From a checkpoint of a small transformer trained on Wikipedia.
Architecture: LayerNorm before each block, rotary positions, no biases in attention or MLP, normalized queries and keys, some layers without attention, exclusive self-attention, hashed n-gram embeddings, an embedding shortcut, capped logits.
Each number is 128 + 24 x the weight over the matrix's rms, rounded and kept within 0 to 255. Layers, rows and columns count from 0. Numbers have three digits each.

# o: layer 5 attention output (transposed), 384x256, rms 0.0975, rows 100-135, columns 128-191
# v: layer 5 attention value, 384x256, rms 0.125, rows 101-136, columns 128-191
# q: layer 5 attention query, 384x256, rms 0.112, rows 128-191, columns 128-191
# k: layer 5 attention key, 384x256, rms 0.113, rows 128-191, columns 128-191
o100:131147120118108141102137142134128099119139149134085132152116098149159165125142109134127150131114165169126130111142123085102090169144141140126146117116132106140149136139112137152145124143106129
v101:142099128126141096078159154123131109126123129118056133115175150102120130155114114137112130136133086150154185172188146155146138106141116125075158116161107150147129072111130152086138120146105172
o101:108135101157158120138119147154108168119076138136118103129136137142139088154156097105136110158138130142152132155142151142125183139148136107133091138173140132099099161143083169135107165136140133
v102:117156168125104126099127101116135084105107117097125121129112195147083097091123129111131166097133145107144192130165115114098134136113060154077089164084124135168102151125118094157144123134127096
o102:120180099141167133141129126126105151135119137124150139097113125121137126123138114122136120142132142128136155135135152139142125105157119115099138139147114097133090153114125130125098090098121113
v103:106151121107155099124101155114105123097127158130132138144096126136126105166116138130148118136128151114137064120105155134103127123137146126078136149157167147099128128125113115157141124130159132
o103:096132162127077101123143081144088124145152119128149126112083107133116102137074135133139116149138083128137130107147129125102087103121178151124133141164144122152145106143109141133127112132115116
v104:109136112103113104133118120126077161138100122098169133137094147145106135093107098130078114161114125157140148127055108114152114166101119139102163164111122132136139129139111152130092104143102095
o104:128115112178113151149130112124111156121098099171185158144143167105106120133118134146102114125134135118147075097135093127139127112173100140117132155152121150130113106094142110133140112116122110
v105:125105122140133135127151109131120096132161111193106120118114122120137138193107129114148072157125097134130119144147141124149123123085146168097099078133130198164121112120173138128137090136154156
o105:110157125117107158131157143123124098124148151143165114081111094110146102109151090118118144147131144080148117089133127135184148104063112149130134158123120158148161123144178107100154127137119170
v106:111105084126136134158145152130175100125108142131164103162150138160160170154114072105100189113083099113132138130138133127072118110125136125126079128145142094138140153093076118135124133150133140
o106:144133101130178146114133153131109128143143169115141114122144132162118120087086159088104155145094180113145127144133117106076126114154153132113110150111167133131131134112117153146112139133141111
v107:096151137132138110070102089118129140130125074126144144113163129108085084152111114132155185094094118118160148117148119134156102058130078136154183178123126117142112138099163152149182136111113138
o107:124110153123130094104144122131121131176111113141139111133142153147112131135099116104132101101124143150141127131135147117142142125089144085122120160119167117128145148125124150149116158125119139
v108:088133139133170152107092093146142154176140128127121130122153127119099147144192050101120128089102123081094167120173096160157159101172044143109115097091092084153112115156114098127147113128136134
o108:116168126162083137087088154155154153148123114135142120089097141153146102110153120111141113084121112089127140100117121123125145124118142126133140123101133097119100122130113107159141157108133164
v109:128113122140132104155125128088122162058130142112148173112156126105193171135086188118119133197125131173084101110117116146096124170135116135153131149119144152089076140109101182139146150140125119
o109:140096134092163153124121121125112144139144158142135086110125150100172110138180141129127126165130110137149139101128080099112137096147125128148161146097087109126123124139138110130131105119101110
v110:108118148129131096122158163088095155144125128076110174042132176181138142086150181115139160121135149154116101149114158136166122156114112114170159141116138147075152114134134139155122134087177107
o110:128133164133119163153147120130137184097131130128108130084090137159155123126144128148134109129158150114161124139138105148130121134112119104145133102109119111163101119105140169132137081158117139
v111:097094135128163208141097116131113132157155097087087123087123126077123115070140172099140137121164146139117112111125151121146110088117115144140171108123122138101118095141153147103135135159158148
o111:112120138135102160102144120156052117123150133111100137111144131126153117150158117097140136110143126124157110116127140123113193139148105110129130106127155145136134125144140109109109158146138159
v112:102154158174102111107157102137085159127126156141159130091104125160125164115126132064159132145128158130121127138104115113123118140139122134119173165095090153126145128168124125156136128072124111
o112:135091152140110107113151122141129109137138160136133129108109124106123125114120141103131145121166087125132122125104103125122116134114139087133146119098113111124127112112140114123126097113114097
v113:107091139080107112145143117111157114153108132141125105168088139143169172098130128096160139095138130148126146132158108169095136124122153128134087148142070115154121122079106086112097114211132135
o113:136153087102123151126146150118181148101128149097139179117136120080149132103135091097150139111141135151109152118140118122115070113110128126128087102114122136131074123085125121140110158128150132
v114:173190118116139162117115108135134142138159096131139127123135138135143123099125135117082125113138124114097105084104137132092134121129111116084173137128149118146134135140097126130121119107133141
o114:157138134138135101096127133139135142111154098199145110125148122093124142127116128148151129140098121139152118112149148108082129148131099138123134163141115135129084131095142128139147102145114156
v115:148112122185134093147178138066113130086128141126140110155184125168175166145114145126161105160117106150134103129142109144154112176103114125089121096167159163124101132140104120114125133138162115
o115:140115136125145148103123110115128123169135125121116149160143125110110124117115125142137117169095101138154102116106125093150106153116100156144135133145130113138111148155169127119132117112128136
v116:131154160142144134161150128144110124128140120123110118123122156135134129124154149099158149117142112161141161149138120150176150146159130157137133092120072153114120121148160114176116090144134109
o116:128123140100118131106137136144151104122094108117130152120142107111173123138141132109101146166124109123154113122119118150135149133100112160162114090089104108163114082087102132098105106102128137
v117:110159112152119097157112138167151110125080136152159155099137098126108101131142161189156124126140131099102148125106116101098077122100137132118125131137126101111164139118158079129140113177151132
o117:146192119128139117159148086158119112134142131142130095134143092140104145125128173098134091142139139152143133128135154147079093134095154121095098111151095080119190123122124100145124124154134130
v118:116128103100154142153131137100110109135120167139177126159137121118166106128145114149094106151118116134147127082118177114093125133132143136123086124142150117127117095101134116101118154122113146
o118:114133110126106160124114166127102111172122147168169128149147140139119094144158105146119132123127150171097169124123136134154117131132130125109132175114145134112120117146116126121145124088136113
v119:111129157158137111119123096127118107107113101126122109111163114136124101161108102134098102094117119122127095130119145172164112159117125148128134145105144139154126126184165112125106179154158145
o119:122095117127100131149111103148137058165147117135147113113131101138146119135116096136128123102123146085106139151129136076143172138124148131138159160120096158156141141134081093130128129094150140
v120:112174126113115114124147161113084177063152171130166163136146125171114132095119134065124104164132125146092083134082101100098109141120114122131139155139126131089112143094114163114143165100175122
o120:156150137134127086106128149135126115121112194142136143156112103158107134106144144099132117119120148114158140104135093116123080111140124138115164154124130167140143077107138142148158081123133114
v121:107147158138088163093132134167169147098144109125148113126125158092065154146148127111124147101141125120139148099080121119129155101140091132158125167148152095142115150188111138130099124065149091
o121:122133113124123111157120108142152105123160102159122162120134113140124163101068110136110151088128151120117111141153151161130152135091128106179083174093141123108147138133152133112124084104159110
v122:161108127138130135060146118139136126147127078116104124133114171092094158177145078127121155099110099111140145096116082154160128143093094135112146132144103141184112118128151169146125063131146138
o122:137122143165111128158082157105160163133135077086138173142118139138161152129104117116122146153104142114124095166102124149118137129106145102140143128117127106152105139151124159152134130127158100
v123:168094090195183139156164099138167157102092160109068115116166130137141162121094157143079133132144122104137122133131149162157127126142160122173144126110107128130110108115190127123173131178111118
o123:122098104151146162157120119104148167105102102108109129117141114152115133128136145116109136141147153127104127147123113163099178144125094140106109110124134134165127114112113121118145130116098130
v124:129086077139153110162147101143161100137100120104115161149131097125082148147146143124116132091135110117124156141142097124140119116118106156133133107120145098153124121117148168155114144129118164
o124:117103125151130118165094149134140133142158135085157191136147103157126120129111143145123104124125143126102118099136139138113145139112085116104155146101113108098128118143161110153118153145137135
v125:153090141104083122112117173106119155138134089117165152146110139104119105082161098148130105155094133146121122142133120130147168143170131127137125164085109174114107131101109123146094156143105128
o125:181103109138138158133135128093107127123127097111110171099119142139147078129170070140158139125099148149109144114123141128124127123168143149097143129112124154087094173088141137129164117112127136
v126:152112138113150102116149125124120177127115132119129139076154140102124079138151157119150119154152128110108141084121137179142114121179164148150174130129166125128150117109148139145145124146126146
o126:120130141129104156133134099132120134176142119150099136134134089134127094128143120104102126076173126131120144148125144111100136137123124119146131113088127157134161100142115129117151120110123130
v127:103121137144154180134149144109130106110113141117106105164144137162109136139161166168128117179118121139179092126124121169089103130119154147121128143122129120095117111084177134142137101147150125
o127:099112137150138152174138157137112123120128173146147134110141143108138158146146122114153101131107107158169104128132150116117150115092117147082090117123111118153124122156130129156119136172119120
q128:092097111112153144095134106140082143138152110115129129138129129133103121107171130115117120138136135099110146120141164095145156152135141129102122140121146118146126098151104134105075124140154109
k128:126145134152152135095141148117110113106128122116081152120129134112141145119147115131109112144100136121111120091121105141107161104106112086111094159150134132110109175128180108115114092136117145
q129:099158089167136080086076144162167138116165109111144137131104142155124148093082166142137137117149119132110125136063162112137120148101129106176120132169115146093155114136107137175140136113149115
k129:104103173126090121136136096174113125120142116116098129127129058108167152135124138161143124158152152088095114139141142080149105126134099114148120146119135132108129138109113162182114106146123100
q130:111116138135154128137103110098086132100121094146099149173162166148143068169150134141125157158108123151133156137144086102158116143165131130149112084123133143099086120122101153104118141138110123
k130:147124111116133101146129131149144121128111114137121133121116093162141154100096142108102129120119103126098164138106144147146137137150123151097139131094118140166142126125114148102135126139141130
q131:140119087160138132096117139132117152121129156135100115146146122117129120134173125120150131127139152128165140119167103141159156181129129116145163142126152122163098148096113084102159157118143160
k131:112111127103124162135120134137133115093145155150118138126113115146117095113186184089114090091133110114130139111162111120110119091143117157153133118135116156121157124148142129131042164122133142
q132:147118125153099143186062123151143128124149128096116131104093118109105164135115124126136086160154092120096113138162119148104146084128087165116094151146098130134108100118178118123199113113095118
k132:109120116085171164140103136115104161165121095137105147132172062129105154139159122082173115166081118130132147146118095128137152125113140141119128134110103134125124114120121135157139099106122115
q133:137150133098131157159119106099103132110166101129116128116144116153122109130110101072170106142118160175136153108135084110156158145126131094168164119099114111113128141152146120145152152129116132
k133:143105126122143118145116132149138154118125115141100122122124133160140121111165136115134110073144138160148110105154134135122152101185159135113125131145146179153127115112094126125120141155112130
q134:119129123139130130087164152134140121133124089106102141147123110125143113096084109141128103145178107135113160095149096150137128155119130163126134141115120109133122092095135108114132086110157104
k134:151144126131151116109122131142130162127136128167117137094133122118132135099125161110102136097132113149120183127120100163134085093144115135133116162151179132129074167127116112110119123144139117
q135:147121136127167104134117161143139138141124106111129129132105139152084136132102139132133144117160194137151129123134120169088135111166190147117133097128086112176096124107123124091134182129114127
k135:160130104139160143192146118156085124133109085082097167146134106124142168174126122135083120110097134115126125177145086125101138132188117154087129111091073094126110155122140128073146148088106123
q136:157128170139118126119142068122094106101142163140147112128100180102127107202164145146140123145134085093188121108141189116113108078172101132159116156171144141100148105147114161121112153116098096
k136:107152117109116151142111104102127110136138150134159149142132142148097111136119127162137140163165145136142145177134102142089090083158125139155134127117115108115161058156121150124140145135132130
q137:122163131135162114091125102141141157126103128157140083117167126137110131152120137132132101086142135117150116121171081096142137159095103125148177162147120157099121150106113160116092110089115147
k137:108101145103141134115140166115143129154082093104103120161140116125127155185108133180123106130161142110152123125092064120122151098117122110093160122134116126159126124154107131119123070124140120
q138:131120098134121107134152160123149127167116123132123136106129106110134151158134135114091116144093100141142130102178147128107146104110100137119103138110220115131126137167143139143142135086119092
k138:133149132135093077170116133152152157119131107090126121129134119127131160121111124138114118136106167102112160196125099151137181146093143085132153140136131105145103132134128079095126159100176094
q139:112171113086134120094160121184152122112090134111104140113154124153132175157132174168121123120130192110158189140178130144089153161139157165160124121128119107101080103140108111106126131111148173
k139:106130119167166130141098168177124126076126068075115098078119156142138160167172122144120128125123130150095131101125104121087088140127141149110150105167115135126093109115088164111139127121140132
q140:099173092126127115132123146116163080152124151161122119076165130103152122152123097120127103136133121156160160137139130125134156112113118084145167079151135129119080141161103153148147130112110094
k140:106161131146109115130114140137140129122126159117153114129116147142116143157132142117084128150122127130158109147109113130135157137096140142155122072145094118148135132142144131122106110142140125
q141:127131116091127110171130109188114117140105154152115134143107117122121120177097162143133128127172159087130081115148173128102128116119114134075134130167133052160170110135146141133143122125117120
k141:136133101170158113155110131181115112115152120138121154151103138105133157078104138148066131148166146136112163097111150095098120108105164113102121109152126090120157169134122147095088161101126078
q142:116141112150116124146134127121103088147077047163131173170168138092135041124130091093092196169131148086143138163093113136145093127086110077155119178122117128104107103133106136155091140041096130
k142:097127145144125123157108137124183112203140142096110135132151101097145142154100160115111166171136118161107154101091146138122108107125102118114119149122086140111151125149082108127118122113141121
q143:109137141090124131154103118098120114133151095100081110167103115114073107125137098121149154118138122145155163133115076141136146109122075134144118162132133148121139124133105148123150129151138170
k143:102150113125091132121127185104167136157118136109080107173101127088103162128105141171162105151139115130146147156113139129156182076098080085134089126113127147132115104129100170094144130141152121
q144:081118096153126160128135131108144125160145149148087060161180136112136126157114103143087163140108143160138084162155095121135156112115146101117148127139164162151149134129113155064121150101109091
k144:131092144093102119080126116101130152079103101139174048092124147135139113136120084158091145116117144145158101192120088125120103129166120078117156121141175111129154088198147152116086153107137121
q145:097087146118143126102141139136121175106091118086140134139117110115144124101177114104144125141096124098107103100161106129101133097164122138194153107139125161119085135158175123099073145094113150
k145:157097195166164057085132093158146122138122168078150173083123147121148149113120080120135153131124143096176117058176105148134112157170122130151143135154128175123113060101114183131173100134116107
q146:145148134151128145125093122142144132161198095188094120104136115083128164126150097117090103094121186166151175196106126111110118157144149150114175112145072106131135116137124127169106145089109079
k146:058172100160105153115137100125125152131173122125142162075175178105150153151108147101116125132143134120156132144109125158133147133052123172160128114100068100125126090149144104158085173080147136
q147:129147135139129118154034119131111110124180169110116096196112113176083117123149101134089158112149100144151129157072160108136153153109133117116158097155098149114137108141137137107154125131133134
k147:118142156143130095122133168131135121108115085088125098110135103140152184122142105118065087148075106125140132147170099118166127133127128124117129101084141131161118098136141115117114146112136119
q148:119137164138152123124155185153142113137149141113106129116116151108122132136098114115172133120120091095123176089112151127129100122113149088139114112102094127109159106127131101149111132127135130
k148:103142131131132121147109159120140129131133112096184117132150123120146174156083141117140167118157071166111143145135124150114102109116183086144163079129110128152159163138104087132145134144156123
q149:167141144150083195133133149090122193124135130109104087123103130137129157168183123156126191115126142150142136067120137116096115113158108103123135157116146152154089112117135152108140145162162131
k149:127143109141146195138145140127114187119153144127129123112108042119150129150109135163132124115122115130098142141082123117185108123105127139174156134147172111078087150085102130122149129149119145
q150:108147117130116124128109113091169086131151147131096121164153152152120160191135148106154128107067143143199113109156098097112114085121094067114185142098101101122135113123143165133099132146153121
k150:127170145085126159172159152125127152153146136111168174121138155136112149132118136125159105118129116165134135160072122177090137148143106123136160110096157081141112121115134149124108124153132130
q151:111090145135149128101186146141107143133115143167138086121163217098163125141147133122136117127112116114117146095143137114135119103116135154122092130123128171147148106133128131145141167148140121
k151:078111110083138147121140061105134127165129143128181099154101155146171172106152148114213136121135122181109140074133104104159143102180127140104139115118121149117147164126111102165120125142134111
q152:138107155124119141151160145088146153125116106101116133123157122136141111097141118154148137101113156136165086166134142141136067130113148070161082102112140085075132138086117144142197112170142139
k152:150149152119108175163145136126134153127158147146098070127113124067131111161097137113148156121123183129173154157134115181076152115139155093104117142118163106117199144115141088073139140132145197
q153:165142107154136141127141132105106119156061130131101168141141102143083118091115154066142108074133107088082133136118176108118146149155116161192087155137106116147119131135150135112115104108158115
k153:143137120165121150112119135156108119103080099118136102144131141148143164111138142129092088086155127114102134101104151157127125136094087096184110111115107161146105184125108076114135114096142121
q154:141130134046131136113143166141145175105144135115124126095154089100119115116118091133193112132131133114104103165190126151137122093162138191138134133145121148095140157073145122134134123094116171
k154:136121096097143164103135145098139195149156195145137107118118139110155122134112121150127125104114150132090131122180152151112124093170121137077115118136090088122141159115127112133100093126120188
q155:195096138133154111148111212096131123100080140127115132150065129133128102133118088119131104125150119169158124124093076121133119123101054098141143142151143190154152103113119069126136164184089087
k155:101121115138094150166077107131091124112148158109107151095120146136146131152148146092100159163138137138162077135127157144125135161116111110150145121162095165153134128170153129103154141117071104
q156:163167108079137117112178152162127093178161142119163157143129170101130134117137175185130100135146138150124139112119082166124092087135129125119115125143150126155090140098129100141144194125111145
k156:126130164114124100147162155144095127134199144114112109156072142130083117115145164139113131142136155105080150124087129137128114118169131147069165122157126133202068112095145132167157114125119178
q157:143092129078135122116135089141117131130160169106129112151153117147146078121153168130129147112180144130134122122131113136150153151093162108159095129100117098112193131118169097126172112084105150
k157:110124108079123146132151118127130124130132114121138117143106134177151147089147130070167089094116151175123106084093156153103150160128134116113151173146150120123160141112118126122177154134104153
q158:115113120167143123093107157084084101117117174112158077106118162096145146137117181115178136157115139112163099093121098100106160178126157119130151091158141171122157071070141145127126130157127116
k158:136123138124117159122140138106064105139065113143147119132126141109126098164143187122126158138123145148163126133114106118113127113123156084132135105147137127135141101141156157151153075117144129
q159:087109163095064134068070109108069071137108101146123127162110198159160107107147152116153175127136087142093152129172087125168089138124171140145108119142119125113140113175124090168129097094165134
k159:125143124135119090099157162158146158098102107134080139144153143081095096103110143158157122122141125138132168104154127104152130103130165151147145167144145161111174089145155091150132143110132131
q160:109125125129173146090166119101159149093128142137137119166130104129128163135126132111176125095162174144138127144124125122165144187132171137096116140147076105106128114118110115208081151140147124
k160:138165123142155153140129109093141109136129138118141126174152140161102113157144105203126158163141134127142131130144175122158136128116082087117118107105120153130177151145110115125146115111115127
q161:161139092160144130138153143118157140176157153100142141106095120115119136161074130138108130133111102122101184093112125101116114156153149138111139141160121133107123142130146137122146099105125128
k161:141130107113098127151121116120137148112098169109096100123166151139119106148145100131146108122125139143164126126139130145112113141132116094123176132109112135121139148082138105137118128165166133
q162:149077152178132100075147127132142112094093135162142107116118119130117123119153156140135102108164096161147105166135159133130125124108149114114130129155128135138116123131135134123106130152098148
k162:155150118118110156131138121135145144129115146148179126163123140127124116151079120136095115111126094173146108121137186108157099111080146171157151139105107138105118138125112128137125119179154106
q163:141136148192140125118107117115135157131176127114119150106121145157159128162101139109133128123117137108127167105142098135156142146147146108146070183142160170094124139153124153132145114071099139
k163:113125154083121100124097111139145127095139107153155156128143140130137148156121109128165126100154113158164120144127147165103165110136133104141108113097140169114122167129097137130095139135106132
q164:117114158122151182120156131080106108126133126112132115156116117130123140163142118115138179179079104124118131087156140093092159177127122097089097117148132127168154122123118088157131127152176114
k164:102138128158131173162129215098135115138100110142146159123128170108118137123139115108111093110118104125108124153142163171124120136094110152137130168079161124149105130140142101126086137119145126
q165:128100170170118132123123144090126136123177117127130077114125172124129101133157142136109150156122090127181123155109135109126110114143127111115135111114117165124102165097151132153086150174066114
k165:132101125151131141131115096126154112163129096141125141126132143140121162147105175146113144107109110125108105138155140090151132108146148128117091109099133153123143132157135124149109117156130129
q166:114126157120143201093159141146116140131157111100110111127109161186111105084130110079126098175151156126130130104104109135133149116138187113140121134102129130152127105110172099149142080109090114
k166:152126117084116088153159147124127138144115109133092161137134140121081123129125132116134120165154111101149124110149123114120127135139103108101142129094131121135108149145094142095129146118064159
q167:134177129172110120107094153100066086160100171140129107126142159169097143120144123112136111111115125142143146138113110147111103128103140106109107133126177094122163095151089115147143184114128127
k167:151117098167145110096115128135123086126129138128120154112101138146118161108097143116118130094125102111131149110129144149122119114146131138084117139114149149080170100141126151125123122084170161
q168:079149108127096095146156148193181086144141195138130101148116109114188149156110125172122136109159086122130132138148141135123148149068170139151164096114114131182149117105131123151096134150166090
k168:125115079116115092130127135100140118130160140117130137157118127105160117127117116129119116188126119188089110143132107080122105143137117113134170107179114114119140164127147151127120163074160125
q169:120106133110125101117118141184142137110137113109106134139122131110201143130125136114098117126131085108122136138129148135100185097172107188138095158121052090109103136135159114107118101134156103
k169:134124091126186125164118134193117150112150091154131081066153160136097144120153139090092118138121154097127149076162146146095105131164140141121144135161132118097104186122120132107135125114116105
q170:055072082130118115101123153112118114124067175171117140147161115080144165178100123106160128105103115088156098111142111138130129138106164126128119101130181166119106107116134135130087143121162102
k170:122089109142157124104107125127106131123111167112115132103139118134147144107130141145117120157123104125141115121136141127125114098136155133165108130180118129085093144160104152100147141146131107
q171:110099167195091140138134152094132144121139106106122160140128109119136121114178152123145148170134107155088150119153162122176142156126168112116086136152100153111129118152126109151120119119180103
k171:111160167105109155126136117113141140160108103141137121112133108144100127113169141099127144122114135097151073170133165131118141119165150093109141102082131121124110113141100127167141103154112121
q172:079143087113121094159126080076160117142130164108116143092143158177120147105109125118108126110107117135091111123147098146116110120086153163129127149135090130079179154106145111129074113134112098
k172:194116132135103108062097110127113138132154115162108129106170111142120092156134144131129110136135130105141152160148092074122161128090107091130110157122102175111118106121112101133079104118114109
q173:125126166130110089193072097120097072107175114077127124112140162083166155124151180119131081105107066141135115145169132105144148132087115125107128134124159129114155112115099143135110111120137156
k173:105153116136113054128133138111180156152118107121133121122149149126124146154131128123140080114112062145165114112132158116125114133145116100133137154138117116122110159091116064132094140170132119
q174:142141111093166131136124146111128170121161155137103140131117157138142151158107124172188157107166085157177150128108133103131115136128148143153167127157130137149111118163112096109176100142103117
k174:123101116152140095133167171133124130141129124123106182133139153131150133129121135104153166152129183144143081149170124141127148119150165140149155077151099122096113128125149108084170142091122080
q175:077117104107144173104159145070103105145139181160121125084154139091141154156104139156163107126117127079167097124126134134106147155147151157137160100116136116122168115104124178124175098096153112
k175:111128094153109176104118098132120136115126110156154131109174143118151168113071187142164085147143138145121117144116150138119132126087155133142144122146106052145126138103147083152134105105154144
q176:132152113109133118138135118100111106157074110143120102152122149112156052097124166110129130143108060092139107162131119097161126147117183128118076113127151169107175127093137112105200149121134135
k176:108154113093148052096179120112157123165122085145126114133088113131129126127155195114118110173094095153139112093157100117173127122105141132143151125122103103161144122115154117113178122125109127
q177:125169128151124140167174127170132115129127156136056150096094118120132107144147102145164098078145143165117107128144131142137085137111130074137142141111168066081100140127137136170088146150147147
k177:134194180155112163119114158137129106177178133156119113184119174161131116116103140156153119119122133130093163169084113118100114130150142097079077141108153094122134163110123117128112111103110160
q178:115141132143154069104148105129160067097100126122153148112134110172127102121109128142116119130138116061115153107116182137121146092132116120156097120115146123088149151122135104120147203150100138
k178:103112101148137130135136131092128118137087148134085126152099132159109168134177143094100192116135094147143121148128093074073118117093108121061147129139111147126138148095127108144077124137143136
q179:150155105108135158118105104130134073088155150088062157090148086097116124106112122118127074144145098163124120130136113131122101134147192144149078124137094068119138147096102126135135151131133176
k179:098095135114107183145075153132145114161152081118160095059133100130125121126162119114135103112197047137132167105076123121113096054121146164148167104165092150109120154137129109130060149144191127
q180:158161129152134114135123151142152101120154095129165145140128139154127143113143126101100114150099144116108130055116080107145140116142097159138120100126125151116099114142119162107095129124116087
k180:110133175158181109135106173186156113157111137114192127134093171141121150144112138146098112166160123130147154131077124083139167131132140107134121117120085120127107158084141067136115104154133147
q181:124121066141124141104125111107101087144137180132162147120107107105127108178106108165128117165135138126136126166111072118094088144182174137129110137129144118144130164105151126114154132124094157
k181:108126135124115149101085141153129094133151156127146087106153132155092130168120155132144140110146121126187140141091162098121040137126137169081158120127154101121167137115100135177118128116101154
q182:151155104116106148115087131111135140108165155105119097105111145107123102169141091179135187151138079099098108155156107133147170142091120105169113117108139081140122133103113121086094129145134165
k182:156163089118154104141140163102110083115077178146130108106143184120135118112131100140134123161069121163070146112175084115078097134137142094104120156114166131156136163118159097057102125119139128
q183:126097128162165121131134098122142092132092151185166128088107091094149115147150119103146131176117110155137143136142142138083119173131146156135175111097161165117153148082185120126151140101137093
k183:136135146136131128146105137102115118135133099155173123145159077108086115141179148094134127103139133106143168111155139123069143143121147168171128133104140098121147142109150165111106151139084129
q184:178076094129159092119108096134127116164116105125115067152128166169146137108136137125127142146164105179129129142110132078147117098094111113096105126123138136155078126148137139093112168140119106
k184:146126154091160099114168141117107124130140091085127147139161132117114177110116148132117135145139098103081146143084134147169132115150113122110108142141137143146130144109109130099092128133136121
q185:112115141111148120144158146095128154130084121114121085173116120174116091109118154123148123115112098172130151084130173128144135107078153179135118118136152090135114103100122116150171115121110060
k185:139082107112123149135145108137154160201098105119100142130103116127116142135153168073110134133183105150109127110132124135127124132092118138144144136115199131107128141117103135106159123077134103
q186:110104173147107113133139117176158170119116148159129121132131138187089124104084124153134113131123194105104096113113122130137108161120110126141184139124151112151131122072144157143130074074123096
k186:139186176121176112129127144140121147140139115134093147136110138153114121109128134163111151084119168112106139064095084154128125155133162076133147182170158144126178099067146173125200167047107153
q187:157115153121125138153077130101121113185138136148149122135138114161164118118132138079136123111115098144165146141120156117122103123158103152171163086161152106141104096065068106116127121150119104
k187:137137114172165114093136155125134142132135149111129117144154113129126160169187125093135112097094108079126109124146150145144154135143117096124145135093141133108149137106109057139126138124161065
q188:139110113134148151134121174130130155115158147135110088092137120168128159137119096151059121128153110094127124141105181090146166125136120089110124094094146101156103073125129113144174168120122122
k188:127092136133104119107064116090127126129144117167126182128122100107114163128084105127086102110125137099160148153137146092120168136151173106120127152111177125149140118175155103089133156133107136
q189:167119138145126120119107101195128146136133129144122108114121112145116155126139111144154084114090116077146143110139114102132176122164119139091111097126143180095101139112183121136114110150124095
k189:105108088111105050163104120146132131138100141127143127121097131148097130120115111173110092141145069140092090152185154119122148087127115119116135134138107144161137183082117116125133131142150122
q190:115169162148116106120132195144094105135127107180093105120129147105118138131114117141104112119141117143155131125174177126118154196070158112144103134137098144110107104106101103094144063149081081
k190:167169161168094159153156179176146159076074118134132062151152109137144129063153119148145089101127136153167131122153146121170109155097155136109175123118130143097158138115076130092121127110099110
q191:144081106135118122132162085131097133133099175160147110089111141165127141197130105073121091105076115084151121147098095108132157129129107119108133129125167130149104167084134081126169150180119131
k191:104110164079112116099124151088081133172118136106146093124092130118129138165086144169079079167082101090211127131190093142134136108088168097142148101113091081163129130147125136152164097157096107
v128:152093121114106119103094173126194125121151120152119114128109191121123152115118120087120163143117120116105088139119132131129167150083101068120135158148089137138107092130135097170108156117110124
o128:115067166133150164101109125140161115100089149117133117160085071183109134156062142150132114158107144100100107131174157134121137150129139102141124124101119133132133137154092160164149165142139094
v129:122118156179139187180142099149090148119093145162088147123156122145122165130151151178128124117122079174157101138119126150124159114154135149148126137113139129087186127117120125146122128108115164
o129:095171153163162105148109110143117133102135120117098125141106140134126152089167142131078140073109135115104153147111123137120152109114181161126183114120161109152079139108117143131129139136077101
v130:153084103163147146046087128177135138129112173117187114077101181142147143149127106106103159167082124090091150143135164093146087152110105134107124179134129152123100145159130125112106138132144146
o130:144136135107131121196075135108118155124151104109142161089135123114107145135159151062129159094170113103153133139114136148104109097114115075123133130182146096153127131157094076145143142087151165
v131:163082141138090088114147118160132110100069118112179154112142144154129134149167095119135123102087129103081162152095117122091090128130107152131154139135132114136098168107076153065095149199111119
o131:097121097147126186108083095169168087106097127140115133125152143102149188146147093127164121091131111119127143135115121124124151088065071098149123126099130116199095152135100140069100135177172155
v132:107122119099100160116152127130101135147108132102118156170104126134149131086072185129123124154128110109093113113142131117178107118131172145120139132125093108136157112113146130086149149170127106
o132:127132098110136123138106125123142136135138126171142144148118169086145153120117108127102132141082088132124100135126105118117141081118077138156119146100120118127162129096158129124141130147139140
v133:170093123134123157115140148162145140146118135094118128109122160175108131136160082134133109089132163157148125102121100109132087142072085097145099088081136124162127146115151176071158142173104123
o133:140103134125110129133101090140099139111153092107161133125110075106081128145153121115133104124136132153094134137134130145105129108149153119105128142083141063145121147146107139114154154132166141
v134:146100164096130108074121159160108164137128174120161127104108176141141142080107111096137085107110137099133114118160147080125109131120142143150074145105118104145094121110125185139152121150115135
o134:117184125111145113119095081142107108146158135107114121127119159175118137087103115127092132099170168117072074212174124163097173102105110106137123133127152052127141135145109137144144115122113123
v135:132164103112140122133161157132113129095094144174155142106096136106059157161133113107078085092102167131131142097112108139121154147074171137187137142109161140145160170137097136104096131116135163
o135:097178121108133137069144105105119172128088150146124150117080178151138108107149122150153157138089122135119112105123164080152119084184125159124133121135133110148095150135129137108143101130129132
v136:131169128138149165162148158150151170126107139122146097178060110118133071120112093106170133144120085120117099145119135128139153185099132132118195119140117145119159101168126139150105153121119103